python train.py --n_layer=9 --d_model=192 --n_head=3 --n_kv_head=3 --head_dim=64 --d_mlp=576 --vocab_size=2048 --activation="gelu" --norm="layernorm" --norm_place="peri" --norm_eps=1e-05 --positions="rope" --rope_base=403000.0 --rope_fraction=0.5 --qk_norm=true --attn_scale=0.193 --bias="none" --tie_embeddings=false --parallel_block=false --extras=["some layers without positions", "local attention windows", "value embeddings", "hashed n-gram embeddings", "an embedding shortcut", "skips across layers", "capped logits"] --init="uniform" --init_std_qkv=0.0958 --init_std_o=0.0226 --init_std_up=0.0958 --init_std_down=0.013 --init_out_by_depth=true --optimizer="adamw" --lr=0.00275 --beta1=0.9 --beta2=0.99 --weight_decay=0.096 --lr_head=0.00543 --warmup_steps=439 --schedule="wsd" --decay_fraction=0.61 --decay_shape="linear" --final_lr_fraction=0.1 --batch_tokens=[16384, 32768] --seq_len=512 --doc_mask=true --train_tokens=146000000 --steps=6127 --dataset="wikipedia_en"
Each number is 128 + 32 x the weight over its row's rms, rounded and kept within 0 to 255. Layers, rows and columns count from 0. The size above them is the row's rms in percent of the matrix's.

# layer 6 MLP down (transposed), 576x192, rms 0.118, rows 386-403, columns 0-191
size [138  96  98  97  81  83  93 130  92  95  99 104 106 126  97  89  94  96]
[[106 162 165 157 116 174 164  95 139  79 205 143  87 183 142 144 178 156 174 158  99 155 171 137 136  91 156  81 157  94 101 127 174  76 121 118 137  59 113 113 122  92 138 109 107  90 133 130 142 167 116 176 134 101 143 185  89 141 169 104 143 154 175 140 121 152 135  58 113 192 140 130 130  88  93 107 127 151 116 120 148 166 102 154 184 158 107 102 123 127 100  95  80 117 162 133  93  97 127 162  94 127  89 185 110  93 138 137 137  58 125 147 121 149 165 130  95 113 102 102  97 112 137  77 134 129 149  73 141  90 190 171 142 172 114 113 189 124 173 123 129 184 138 114 136  84  81 157 156 160 117 129 142 108 125 100  99  83 120 159 119 147  67 118 116  80 127  65 124 158  92 134 159  82 119 175 102 177  89 144 111 178 141 133  55  85 139 148 145 100 166 190]
 [162 105 151 165 142 157 124 183  87 126 109  91 103  96 119  80 141 176 175 170 106 191 126 165 118 144 125 177 162 123 126  91 197 129 124 175 162  52  99 164 196 188  91 157 107 131 132 112 118 137  90  94 188 187 101 129 131 129 129 100 145 168  81 125 106  94 136 121  81 132  67 134 159 122 104 107  81 136 129  76 159 139 121 171 122 173 158  72 109 147 130  87 145  81 105 142 136 106 147  99 118 109 169 135 145 114 102  94 144 179 158  49 133 124 137 115 139 111 117 126 168 113 150 155 117 102 130 131 150 134 220 118 133 183 114  58 110 139 134 158 171  95  76 140 169  91 127 127 102 183 115 100 116 141  64 132 124 178 203 119 103 115 138 137 113  67 120 129  53  83 126 159 112 120 165 128 135 108 105 131 174  69 104 168 121 108 128 110 151 127 125 146]
 [ 96 109 113 136 109 116 130 169 154 116 196 119 116 152 143 166 222 143  60 124 104  93 147 114 109 174 122  85 104 125 102 119 166 197  92 102 102 123 161 167 174  99 172 104 117 110  59 131  76 127 120 121 159 141 142 142 124 121 101 179 120  91 142 119 172  50  98 124 136 142 135 140 155 187 135  83 162  63 141 127 124 128 153 133 136 183 115 110 143 106 104 157 108  95 144  94 157 156 108  67 119 195  69 125  89 123  83 137 101 145 162  80 110 125 133 126 132 142 120 161 136 140 147 147 126 147 168 156 141  91 143 116 165 130 146  55 113 106 148 122 111 121 154 125 157 147 120  75  79 151 200  55 157 120 144 144 112 137 139 189  83 125  89  80 127  89 147 105 107 142 146 203 176  55 183 184 139  72 117 172 111 137 104  94 165 108 137 154 106 137 146 133]
 [ 88 124 110 178 149 161 116 148 164 137 151  91 147 133 114  93 132 112 139 137 150 171 136 158  85 128 120 119 126 167 108 123 172  71 134 166 116  99 138 133 109 188 189 123 123 154 114 117 151 114 161 140 107 129 125 157 169 141 160 137 151  79 168 154 148 152 130 147 133  96 111 136 152 132 190 137 142  63 158 196  72 115 144 136  92 144 100 121 152 153 120   4 173 158  70 168 136 102 129  78 116 123 157 109 101 131 116 109  83 125 148 104 101 143 126 143  86 168 112 101  88 173 110 117 113  65 118 145 161 116  89 146 129 128 109 111 180 138 175 151 115 141 103 125  63 119  33 112 184 134 169 130  98 116 109 136  92 130  36 175 142 152 126 153 160 141 117 128 150 175 198  89  34 128 111 163 164  84 145 110 124  95  99 150 154 173  86 115  89 160 145 104]
 [154 145 149 164 156  88 131 121 110 141  67 163 140 111 148 169 123 150 111  52  64  94 156 183 133 146 170 137 196 154 122 172 105  66  88  80 147 233 110 154 149 103 163 141 136 143 142 125 124  99 115 105  95 183 102 103 122 114 127 171 134 120  98 106 145  77 144 132 159  94 156 115 186 118 105 106 131 121 108 132 173  97  96  60 127 142 173 123 130 147 159 147 126 104 163 208 114 151 104 139 122 118 109 132 117 137  47 134 102 120 156  93 130 167 134 244 113 149 181 169 151 110 198 122 128 112  62  80  98 149  80 132 144 130 153  98 135 158 146 142 145 120 117 103 135 128 156  84  99  94 138 105  76 112 100 146 133  95 161  91  80 100 132 134 152 190 117 146 114  91 131 150  97 105 187 157 151 111  99 154 137 175 124  95 138  94 113 146 103  98 140  84]
 [151 130 124 168 190 171 189 146 115  81 107 125 154  98 204 119 126 151  96 109 112 175 130 113 120 148 127 147 155 180 106 173 186 100  91  94 130  75  34 124 122 118 166 141 115 119 134 142  61 140 164  94 158 154 168 103 114 119 122 148 135 133 100  81 104 182  89 102 122 133 115 112  98 116 137 133 145 167 165  71 143 128 142 133 133 169 129 114 194 134  88  61  88  81  80 103 123 146 121  74 165 148 157 159 115 158 157  80 123 116 165 178 126 109 147 130  93 142 107 154 103 126  81 126 147 208  70  84  76 107 139 107 101 136 109 112 190 120 164  74  99 116 145 113 158  87 126 179 109 128 134 152 174  97 148  79 171 145 106 142 141 145  55 128 127 135 167 150 126 169 126 140  71 139  98  91 112 129 131 143  53 125 171 146 119 112  92 115 155 182 177 123]
 [187 158 202 123 110 136 193 139  99 107  78  65 101 137 125 145 125 120 157 141 166 105 111 130 107 162  72 189 128 161 117 135 105 104 169 192 134 164  83 132 132 113 143 131  98 108 142 129 148 136 184 142  89 121 112 148 123 142 140 155  63 138  57  89 103 120 124  78 142 116 177  86 124 157 153 177  55 188 111 168 111 113 159  90 108  98  69 149 116 122 112 116 154 155 152 143 150 117 139 106 152 152 141  73 127 154 123 135 103 145 110 162 130 111 134 135 114 172  96 112 133 163 104  91  98 208 131 129 106  20  91 115 141 164  77 126 132 151 130  99 162 146 173 148 134 111 170  77 162 128 191  96 107  87 107 126 124 178  89  94 112  97 142 175 196 138  83 178 141 137 125 118 112 102  83 154 113 104  96 101 120 182 161  87 182 104 112 143 139  79 133 142]
 [160 155  86 142 146 117 101 149 124  89 172 108 127  78  95 129 159 248 129 113 135 181 121 173 123 172 117 116 149 141 129 135 163 130 116 128  87 204  89  92  93 152 107 174  70 184 122 123 111 123 210 168 106  18 192 138 151 121  49 146 114 103 107 141 137 110 196 150 132 132 132 115 119 147 153 115 147 147  88 134 131 140 107  84 163 152 142 107 134 131 119 185 146 124 148 124 145  61 146 116 120 142 105 143  93 131 127 130 152 118 111 135 122 103 139 107 110 194 156  98  78 118 130 144  63 153  92 106 157 125  72 106 118 133 118 146 180 103 152 106  75 160 160 184 144 155 132 163 115 133 116 132 105  64 101 164 134  76  68 141 129 164 159 141 178 102 121  32  82  82 126 110 168 112 113 125 105 143 104 130 138 127 157 119 129 101 133 139 148 156 112 119]
 [104 158  87  98 151 104 116 141 118 137 148 144 160 193 100 111 134 142 161 141  96 137 148 149 163 142 186  84 167  83 146 129 129 114 127 107 119  89 103 147 143 183 116  51  88 190 149 136 129 124 124 114 131  72 140 154 122 127  97 128 101 138  71 188  88 174 159 113 174  96  79 111 103 119 120 154 107 173 139  76 127 167 184 124 149 137 124 116  81 111 160 143  66 159 171 132 150 137 128  90 101  96  50 113  60 136  86 170 127 109 151 151  87 187 150  71 151 116  77 130 139 108 144 123 159  93 167 161 139  99 106 158 154 163 164 112  55  89 139 182  66 151 125 155 126 101 155 129 176 144 123 128  84 112 205  77 102 120 169 134 104 108 132 128 128  90 125 135 137 135 105 153  93 145  75  82 107 108 144 110 136  92 114 213 194 143 131 116 177 126 155  94]
 [158 123 161 132 100  72 170 176 129 161 147 125 135 103 134 132  93 102 120 112 133  69 120 147 135 137 206 157 109 165 146  62 143  77 143  75 164 108 167 110 146 120 132 118 132 147 128 166 136 106 113 135 125 147  95 114 219 163  87 161 143 102 118  98 166 128 131 111 112 126 121 124 158 157 145 212 159 131 126 175 147 121 123 138 141 114 144 121 123  76 156  90 128 109 123  50 161 160 114 139 125  28 115 116 112 124  35 169 127 120 128 121 134 152 133 163 130 145 142 142 121 111 106  97 140 187 117  75 154 119 153 152  98 201 110 149 146  78 146  80 135  73 160 112 187 187 136 115 109 101 120 135 147 157 114 131  98 129 140 117  39 134 156  85  96  99 141 109 165 101 163  97 104 146 104 117 141 103 133 199 133 170 115 152 120 196 183  47 101 142 111  79]
 [ 68 179  90 125 108 141 154 168  64 103 112 150  78 146 175 162 147 134 100 176 151 118 102 117 113 106  82 113 133 139 174 189 161 106  54 131 148  84  91 143 105 174 148  72 151  63 116 142 176 111  89 172  74 161 114 137 167 100 149  72 184 176 172  90 120  90  75 100 107 156 132 121 155 113 159 119 137 103 135  98 146 160  97  97  89 132 136 126  95 168 129 134 124 101 112 127 117 191 166 164 151 143 173 132 123 113 110 155 108 101 118 159  88 165 117 100  98 126 110 140 141 117 162 107 189  92  97 121 192 104 163 164 130 126 142 164 135  98 126  97  92 138 135 157 123 185 164 158 184 168 105 194  99 112  58  66 118 134  90 136 144  94 122 131 115 143  31 128 132 174 148 156 125 129 105 112  82 120 114 100 111 143 132 112 143 106  95 163 134  76 146 186]
 [ 99 105 132 178  99  98 183  82 117  94 183 131 179 113  94  67 129 162 102 114 116 149 121 100 121 164 147  99  49  83 132 190 133 151 150 165 141  86 139 177 103 133  48 144 131 118  79  75  75 129 151 147 152  96 119  89 120 118 115  82 120 173 171 117 138 163 120 150 148 124 203 192 171 150  96 140  92  76 137 142  92 104  83 136 111 130 172 106 135  93 177 152 117 162  97 104 118 117 105 140 138 120  95 107  95 200 170 182 120 161 146 167 121 128 124  75 159  69  90 148  75 131 169  70 122 186 103 143 107 138 121 167 108 137 177 127 163 114 139 128 136 170 121 120  87 138  78 134 119 132 117 153 128 177 111  93 111  92 114 159 179 100 187 151 108 130 103  76  78  96 150 122 104 117 151 159 161 144 135 108 103 150 117 166 113 128 173  83 108 145 130  58]
 [139 133 137 122 162 137 144 153 147  99 120 173 158 117 143 173  94 118 180 109 135 136 174 117 142 101 116 106 168 164 194 122  98 149  54 115 100  90 124 110 117 159 125  79 109 117  97 112 122 136 133 159 153 124 195  96 112 129 177 142 157  95 174 108 160 182 151 165 107 156  83 148 122 136 146 147 145  84 155 139  75 171 154 241  78  89  90 165 159 163 101  94 141  39 122  82 122 149 137  47 116 112 158 158 142 165  99 123 155 136 108 168  40 121 112 168  74 140 148 147 138 118 135  68 111 159 124 120 136  68 208 136 100  99 105 118  95 108 118  60 117 114  69 117 131 126 127  81 146  93 156 156 159 123 165 114 169  96 113 177 125 103 167 169 108 144 158 118  73 143 109 150 119 131 149 162  82 103  98 126 133 139 173 120 120 131 108 123 139  96 130 179]
 [109  88 116 172 126 148 126 113 154 130 142 120 132 111 119  35 115 113 121 164 111 101 101 127 144 104  81 157  76 106 146  95 129 134 111 195 134   2 149 114 116  24 135 138 160  55 108 125  96 197 103 127 149 190 128 131 126 102 192  41 134 134 165 101  98 171 156 160 137 112 153 155 116 118 150 170  96 149 131 126 137 129 105 167 144 144 112 117 163 135 145 121 156 147 152  81 115 156 127 146 128  80 129 130 175 122 114  48 129 132 178 111 158 117 109  96 141 162  57 192 141 118 114  93 171  82 128  99 122  64 169 124 139 121 136 151 151 127  95 145 150 136 105 120 167 154 139  94 154 143 124 120 105 177 137  78 111 141 165 204 130 117 145 104 112 126 191 158 103  92  94 165  99 113 168 167 178 117 120 135 130 103 116 103 153 115 110  98  86 132 156  94]
 [132 104 116 109  80 181 180 119  89 142  98 124 120 144 116 138 117  76  78 170 162 142 125 101 134 105 127 101 101 135 135 119  87 137  58 128 159  39 125 100 166 132  96 128 144 180 143 104 104 192 157 169 107 149 166 107  96 134 116 122 176 117 111 164 116 169 136 113 145 125 156 107 145 156 157 115 119 191 155 122  90 182 110  63 114  85 166 191 125 149 133 166 170 132 128 149  82 113  26 125 133 171 130 155  88 147 117 155 109 191 139 115 155 181 120 127  98 125  80 129 117 163 127 145  99 147 171 137  66  62 106 110 115 154 123 182 127 135 122  91  76 133 160 193 119 171 138 115 169  98 142 190 170 126  75  75 165 144 101  91 151 136 118  97 155 125 151 119 141  96 179  81 147 111 109  90 193 123  91  98 125 143 127  59 123  96 105 135 132  87  87 132]
 [156 141  88 189 177 165 114 108 109 142 182 107 148 117 120  96 146 105 199 148 126 113 146  66 151 143 139 114 158 144 181 141 105 126 142 160 132 173 103 127 139 187 106 169 126 145 161 113  83 189 132 123 146  68 153  80 177 181 153  83 110 150  54 100 113 191 189 133 148 142 129 144  77 142  87  68  92 126 140  96 123 152 149  92 132 131 154 161 178 110 129 109  87  90 135 148  86  66  98  95 145  95 137 125 138 133 127 110 194 184 170 109 146  91 166 131 112 127 121  93 128 160 123 125 108 125  70  94 136 104 131  88 141 104  86 121  88 171 103 102 144  90 136 107 136 133 149 143 114  99 158  72 127 153 102 222 169  81 119 140  69 187 149 126 175  46 130 130 161 111 103 129  89 125 101 126 141  87 159 113 144  91 143  90  94 161 129  80 147 139 118 163]
 [151 122  92 167 144 136 124 134  86 130 102 134 147 127 170  79  28  81 134  81 121 130  90 137 128 138 129 122 109 133 141 136 111  93 119 167 180 124 110 133  83 120  83 124 100 117 141 161  86  93 151 163 118 184  38 103 122 168  56 107 148 185  37 155 180 108 145 160 157 121 121  87  98 173 155 121 116 170 127 162  81 131 152 156  96 116 132 138 107 147  86 167 178 147 131 120  78 127 110 172 188 169 108 115 137 170  65 142  97 112 150 155  99 151 216 146 159 190 155  98  97 128 147  93 146 113 165 148  90 130  57  58  84  86 127 112 134  86 136 114 146 169 154 153 112 138 141  96 141 106 184 136  98 116 127  90 181 111 168  86 154 118  91 102 116 139 151 156 130 155 142 126  91 131 129 116 135 112 163 148 152 122 138  84 158 142 144  98 132 101 172 184]
 [ 97 135 137 120 119 164 129 112  76 120 103 149  94 140 161 123 103 117 174 128 158 162  91 133 143 137 157 104 176  89 111 108 139  92 122 153  48 135 135 100  75 159  74 165  97 119 129 117 155 129 110 148 125 155 126 127  74 130 146  94 167 122 191 120  97 170 120  91  86 172 111 158 116 138 178 175 137 138  85 176 176 128  74  96  77 121 138 101 106  71  97 104  60 151 111 105  96 138 142 133 134 141 152 128 138 108 146  99 158 134 118 168 171  75 147 128  56 140 115 107 176 168 116 110  97 132 180  55  43 112 157 151  80 110 138 124  78 127 153 122 186 138 125 150 149  93 133 122 169 202  94 123 165 126 101 175 162 194  78 131 153 125  85 131 178 136 135  53 130 151 139  95  87 155 147 179 136 130 169 172 107  98 156 129 144 105 149 168 156 200 160 122]]
# layer 6 MLP up, 576x192, rms 0.117, rows 387-404, columns 0-191
size [ 94 103  97  88  91  95 127  99 102 103  96 102  72 101  91 103 102  83]
[[162 114 115  97 142 138  94 162  86 164 151 109  74 177 163 103  92  85 134  91 161 142 150 100 150 134 127 101 149 145 134 113 187 138 178 121 157 118 138 102 139  98 143  98 157 191  86 119 139  67 140 138  96 107 132 120 127 125 187 119 141 102 134 148 161  73 116 107 151 149  71 107 125 118 180 131 124 112 155 128  90 129 124  88  94 117 132 110 119 128  74 128 120 166 102  94 153 173  98 183 137 106 151 197 137 111 137 185 191 167 125 148 123 163 105 113 102  84 115 174  79 154 111 138 143 123 124 161 148 132 145  86 194 143 128  66 157 141  93 134  85 104 138  94 153  96 119 112 162 198 105 135 146 106  65 154 170 150 147  76 143 129  48  94 146 131 100  66  55 111 101  96 206  99 114  84 135  88 133 109 154 165  38 182 137 109  83 162 152  92 116 112]
 [139 143  83 143 138 108  85 122 145 150 123 150 108 117 159  78 138  98 114 147  99 141 163 108 126 115 154 136 116 152 137 109  97  96 161 168 126 135 146 151 160 108 113 125 128  81 112 114  99 168  83 143 154 108 159  92 128 106 123 176 130 138 107 168 116  87 165 130  63 152  87 169 154  68 124 156  81 109   7 162 114 123 114 151 163 102 181 141  97 121 161 181 133 116 123 138 110  95 154 127 172 127 146 113 145 103 165 202  94  97  57 142 200 204 124 106 112  61 136 192 190 113 158 105  83  96 109 111  62 141 165 169 159 148 147 166 136 143 122  66 167 183  87 108 116 158 137  78  92 178 129 124 122 158  77 136 131 114 118 119 166 152 171 130 121  98  96 140 147 180 106  93 117 178 131 111 148 106 139  96 145  66  63 159 178 132 139 128 115 161 129 123]
 [110 120  72 183 128 139 122 135  96 135 173 167 156 136 136 134 118 137 134  93 108 133 128 126 151 133 136 149 122 108  81 109 140 186 137 142 191 145 162 124 119 125 146 123 119 184 171 168 142 128 170 101 142  74  93 114 160 169 187 145 150 139  84 179  82 156 131 158 124  89 121 136 118 132 162 105 138 103 107 113 166 101 127 128  84 112 133  97 129 111 106 115  99 174 151 146 136 104 141 121 113 134 190 158  76 147 136 215 111 127  81 113 116 140 119 105 134 115 148 152  81 134 152 138 120 129 144 151 132 110 122 111 155  78 110 144 114 118 137 114 124 153  35 108 147 165  95 142 104 132 221 142 177 164 157 171 171 143 127  66 191  84 115 197 160 115 111 166  56 162 201  62  71  97 123  95  90 103 175 193  84 145  80 143 108 110  99 177 119 153  72  68]
 [ 80 148 120 108  82 166 118 172  95  56 129 160  24 115 138 123 140  94  98 183 151 158 132  29 163  84 115 104  92 126 145 165 138 182  89 140  79 107 159  73 124 142  91 137 126  88 115 177  78 171 191 103  99 109  92 146 161 151 153 127 116 123 128 156  96 134 158 116 120 109 149  86 122 151 118 104  77 127 122 122 111 127 148 153  80 147 121 109 151 125 166 176 107 188 114  67 129 144 132 125 119 141 118 151 132 126 210 140 152 180  84 125 102  92 161 117 148 151 102  98  64 137  98 132 123 146 124 108 174 118 114 206 143 177 147 135 122 124 164  87 135 103 150 152  95 134 201 101 153 174  77 139 206 133 170 165 134 141 135 114 136 117 107 154 117  96 109 104  83 162 132  85 138  96 134 114 156 110 194 158 137  67  99 129 151 149 125 140 167 128 125  89]
 [156 109 138 181 153 108  86 210 134 135 102 186 122 108 100  94 126 134  94 130 115 134 131 112 114 135 146  98 163  95  90 135 120  99 175 150  65 126 120 136  94 114  95 100  91 172 141 107 136 140 157  88 134  83 120  76 175 104  99 123 136 148  88  97 112 145  97 122 146 144 110 113 108 156 142 131  66 148 142 102 101  90  94 185 166  83 128 189 193 134 181 131 127 153 117  90 156 134 150 143 145  73 129 105 162 163 114 142 120 143 131  87 159 218 101 108  78 144 160 181 116 158 184 109 105 110 116 109  89 100  91 182 170 133 144 141 112 121 118  75 143 109 149 152 166 139 149  58  53 112 184  88  62 177 125 139 157 180 162  58 155 152 165 137 139 128  84 160 111 173 126 100 136 126 192 128 160 117 158 157 145 157 112 129 102  72 102 147 113 182 132  76]
 [142 201 130 196 186 108 136 122 128 131  91 138 129 118 145  88 106 114 137 108 140 108 137 141 129  81 134 175 111 152 122 134 138 109 169 124 116 143  94 139 156 131 107 115 112 105 132 128  80 119 131 121  89 128 111  90  76 133 217 133 123 129 102 140  98 124  35 145  29 127 132 125  98 168 173  73  99 123 119 126  96 116 161 113 103 151 111  73  91 120 141 142 154 114 129 152 178 147 200 184 122  75 116 175 131 119 124 168 126 102 109 161 122 170  97 114  82  91 180 167 138 131  77 113  91 167 125 180 164 143 172 105 154 140 154 125  59 127 117 145 138 119 146 117 142 190 198  12  81 146 148 157 153 127 127 168 131 130 129 125 137 128 137 141 133 180 118  96 131 163 118 120 151 121  80  95  96  41  61 141  93 120 123 130  89 107  95 145  73 113 112 151]
 [153 173 142  90 146 112  80 189 108 146 128 151 103  72  79 144 163 153 127 178  72 174 107 133  70 108 153 162 182 122 136 146 124 138 162 101 123 121 190  90  81 104 139 140  97 160 164 135 120 175 178 137  44  57 151 137 142 152  69 130 125  84 124 166  92 148 193 122 131 113 127 130  86 130 120 123 117 163  61 128 115 139 140  97 173 141 139 131 148 190 146 124 107 128 147 141 129  36 145 144 164 138 115 104 150 159 166 118 181 117  80  78 116 123 137 115 135 158  58 109 144 108 141 137 104 132  96 121 128 121 102 110 127 110 188 122 115 114 176 120 128 168 183 141 111 133 175 145 113 138 177 165 146 139 110 205 147  99 125 100 163 104  96 155 144  90 140 116 113 101  91  75 155 107 111 101  82 179 168 124 145 128 173 190 203 101 160 149 164 140  71 135]
 [ 99  99 151 147 123 127 141 150 135 152 129 100 128 131  83 166  84  96  95  89 124 135 126 115 151 160 133 114 144 108 137 100  83 139 172  98 121 193  71 146 168 101 110  87 108 143 130 183  62 124 109 113 141  97 119 110 202 169  83 154  93 112 132 135  38 117 115 131 113 143  94 146  47 136  96 130 130 158 112 160 120  74 140 115 130 174 112  60  85 115 134 123  66 175 176 166  98 169 139 138 126  84 139 151 131 117 104 199 125 134 115 135 146 190  36 145 175 138 166 165 148 100 182 101 132 106 143 164 121 154  76 156 152 132 125 119  96 125 130 164  98 134  63 124 148 139 117 118 153 143  86 207 141 149 160 109 186 152 167 100 129 127 144 107 139 172 129  95 127 138 165  95 116 150 191  52  87 125 176 103 145 105 103 149 104  91 122 147 150  95 148  63]
 [197  92  94 170 117 164 120 156  88  85 154 151 114 161 101 165 114 141 101  64 150 112  72 166 101 108 193  73 134 165 127 155  65 176 113 104 188 127 106  93  85 116  98 117 164 155 151 174 150 113 127 126  91 103  66 116 134 125  69 102 152  60 147 145 101  54 102 108 104  96 126 103  91 158 103 110 151 105 131 147 152 119 145 119  94  75 149 159 111 133 134 186  98 152 149 189 144 122 114 168 104  88 160 155 152 113  86 149  97 129 122 135  76 161 106 106  84 107 102 133 145 101  95 124 195 113 127 176  82 122  79 122 146 100 142 167 126 130 169  98 167 156 106 130 135 182 172 136 138  95 139  83 172  77  77 130 102 143 151 134 212 142 151 176 129 105  85 165  74 170 137 142 140  81 133 155 139 136 148 176 118 195 108 110 109 141 121 104 151 120 150 125]
 [154 168 105 172 120 161 115 109  80  94  77 156  68 156 127 185  85 120 128  76 110  92 149 134 140 124 126 100 136 168 128 193 153 115 126 135 127 104 139 145 149 134 178 113  97 131 169 143 176 159  83 128 131  67  67 132 135 146 178 104 139 123 151 145  52 133  96  92 101 135 154 154 138 107  97 100  76 103 112  99 113 137  83 143  77 200 143 114  90 141 120 178 133  94 157 170 146 110 112 163 171 110 194 172 115 116 149 155 106 107 113 149 138 125  80 119  79 116 134 170 147 116 177 120 148  58  80  79 195 103 124 135 183 123 126 145  97 109 198  53 110 115 114  86 149 175 167  72 148 182 158 161 135 189 137 112 120 134 126 121 157 131 156 173 147 124  75 114  79 125 156 131 141 114 132 140  66 142 150 150 122 180  80 127 114  81 106 140 112  83 129 174]
 [142 155 125 145 176 181 129 130 115 112 152 115 130 187 105 137 124 117  85  48  78 144 163 118 149 120 123 131  81 117 120 163 115 108 161 137 161 167 123 120  97  91  62  91 183  94 161 117  68 131 120 133 145 103 108 110 173 145 109 125 123  95 135 108 149 128 147 150 136  97 108 210 102 133 150 156 138  86 101 124  86 122  58 120  63 123 114 114 125 131 160 181 141 113 140 118 106 103 145 208 153 106  93 108  80 160 177 104 132 217 157 189 178  89 106 150 155 124 153 112  95  94 118  91 126  85 110  91 152 102 160 116 183  84 111 123 160  98  83  97 142 166 127  57 117 167 139 163 116 141 167 143 155 173 150 152 113  78 176 106 111  69 176 136 155  58 150  81  59 121  91 136 122 132 123  94  97 138 174 160 128 159 100 146 173 137  72 139 135 118 137 110]
 [106 132 149  85 118 155 113 180 118 111 148 141 175 127 103 113 122 104  98 154 166  86  93 122 189 114 163  80 106 129 148 120 128 102 152 166  94 142 148  87 154 119 184 130 144 138 110 148 163 143 149  73 135  93 119  86 102 139 147 111 106 143 123 150 106 133 115 155 141 159 115 107 172 101 165 131 151  97 106 197 124 145  69 106 142 132 168 157 139 171 130 131  90 194 104 163 127 122 130 134 107 134 112  84 126 106 176 195 161 171  67  98 101 150 168  98 129 158 159 144  91 169 181 117 146 182 171  69 186 202 143  75  84  79 189 130 148 112 146  79 187 110 115 124 166  67 130  81 143  91 194  98 167  95 115 119 105 176 163  80 135 144  93 135 156 130 136  84 118 126  87  75 105 121  91  81 142 114 135 124 186 150 147 147 135 124 109 169 107  93  86  48]
 [143 125 107 168 156 148 112 103 134 122 126 162 124 158 112  84 124 112 118 101 111 112 145 163 182  98  83 168 191 106  65 134 103 193 120 161 147 141 145 100 124 117 137 182 156 114 159 111  94 139 143  78 116  87 124 102 123 164 125 164 147 137 101 186 118  44 112 184 104 134 102 131  24 106 151 110 135 106 172 148 140 128 104 100 166 177 167 131 103 182 163 153 114 117 134 142 146 108 104 171 143  99 178 150 153 109 144 100  93 136  68 119 154 178 165 115 116 171 140 142 134 169 165 147 101  76 117 129 134 140 137 124 164 126 158 137 141 118 156 114 128 208  39 127 105 150 201  85 126 144 130 121 107 134 136 153 127 143 173 104 124 101  96 106 112 130  95  84  78 118 120 121  21  68 131  78 121 121 201 137 115  65 101 161 189 152 107 131  89 126 131 134]
 [147 147 146 108 172 138 133 175 167 152 157 146 129 127  88 135 149  74  84 119 136 117  59 137 164 110 105 118 119 116 129  77 123  68 114 127 158 124 191  68  99 125 161 155 181 169 146 173 119  90 111 137 168 152 100  95 154 100 129 144 127  86 136 133  90  89 145 156 129  81 129  78 155 176 137 118 124 136 106 173 115 107 116 127 193  96 153 123  81 176  94 152 152 137 152 124  91  72  66 143 152 152 153 159 101 117 126 141 100 200 105  66 125 175 112 119  54 171  94  98  76 207 111 135  93 105 145  97  94 116  97 122  99 133 216 122 104 124  87 152 122 116 174 104 163 103 149 153 142 154  86 197 160 135  83 132 106 158 159 126 134  92 164 106 168 128 141 133 158 130 154  85 119 114 129 118 172 114 123 161 111 160 122  83 111 107  99 215  78 185 100 140]
 [147 151  90 155 155 104 147 130 117 127 127 121 127 160 135 120 110 168  93 138 188  91  84 124 105  68  98 154 128 125  27  95 137 135 123 109  42 140 168 169  90  86  79 110 119 153 113 124 102 162 127 152  77  62 135 149 172 137  97 171 166  92 147 113 130 131  64 182  87 128 190 132 114 170 107 140 125 153 191 143 115  79 181 135  99 170 141 122 131 170 143 148 168 114 161 137 121 142 145 172 150 137 105  93 138 114 164 140 108  86 138 140  72 171  75 141 126 127  82 157  87 104 161 102 116 126 140 157 150 117 121 151 189 113 103 150 151  87 140  95 113 162 141  59  77 103 135 142 108 132 156 155 118 161  98 120 136 113  99 112 200 127 135 164 101 124  67  96 147 103 104  77 128 158  85 123 133 157 202 177 111 181 131 154 176 130 177  88  81 112 119  70]
 [160 139 100 128 151 167 146 123  66 113 112  97 117 157 112  99  88 135  40 167 161 105 131 128 103 136 113 185 116 207 174 108 139 116 168 132 108 157 118 147 144 113  70 152 136 138 124  75 115 128 113  97  99  90 142 113 102 198 166 136 116 129 146  71 104 178 144 140  73 100 131 116  82 112 120 118 119  98 126 157  97  86 119  70 122 137 179  13 118 127 116 138 172  69 144 191 153 115 148 135 153  93 150 168 162 122 163 123  81 164 119 168 152 148  83 156 111  95 117 126 131  93 115 160 106 146  92  88  95 133 145 122 125 111 166 112  93  84 111  63 133 131 107  82 142 193 174  53  92 137 112 174  96 118 132 166 128 174 120 155 134 132 160 129 166 210 117 102 139 169 179 134 132 136 188 107 161 126 138 152 155  99 129 163 161 120 104 173 165 109 134 167]
 [ 73 225 112 125 151 138  60 109 114  99  92  93 125 116 115 149  79 190 135  63 148 144 163 158 177 134 111 199  99 143 147 163 115 175 177 128 111 160 141 124  91  93 116 149 146  98 126 154 146 105 139 155  91 150 113 147 139 103  64 145 134 176 133 178 118  99 109 165 130 175 168  98 181 144 139  50  81  85 131 112 147 164 100  97 143 133 103  75 105 107 115 145 126 147 183  78 124 118 113 147 155 148 126 128  90 147 139 157 115 103  95  98 108 179  78 197 131 144  85  60 123  92 114 132  89 126 170 128 150 157 142  89 107 136 158 173  89  89 150 117 157 118 106 124 119 184 104 136  67 106 136 133 115 133 109 144  93 134 124 104 168  95 194 174  64 151 110  99 127 184 156 126 149 129 144 159 110 153 107 119 151 124 110 179 199 152  63 165 123 109 127 157]
 [159  98 121 128  74 114 173 100 171  96 151 137 131  70  95  86 149 110 132 119 109 159 148 156 103  62 151 121 132 140 182 152  99 148 154  59 113  74 165 189 100 173 134 114  75 107 108 173  92  88 123 166  85 132 148 171 139 159 135 132  99 145 165 141 132 171 141 102 162  66  69 106 140 144  86 112 123 144 149  84 146 178 106 154 152  84 126 120 166 138  90  78 136 133 132 135 137 185 134  85 112 127  59 118 106 150 120 110 155 150 161  93 148  94 132 164 154 123 125 146 117 140 160 154 106  82 137 210 165  95  78  81 111 117  89 146 153 155 117 135  89 102 166 109  99 134 177 164 114 141 132 142 139 128  98 109  87  96 109 148 173 160 113  88 196 149 133 120 132  70 167 129 187 135  58 153 128 108 153 108 145 123 189 167 175 118 175  63 185 148  81 136]]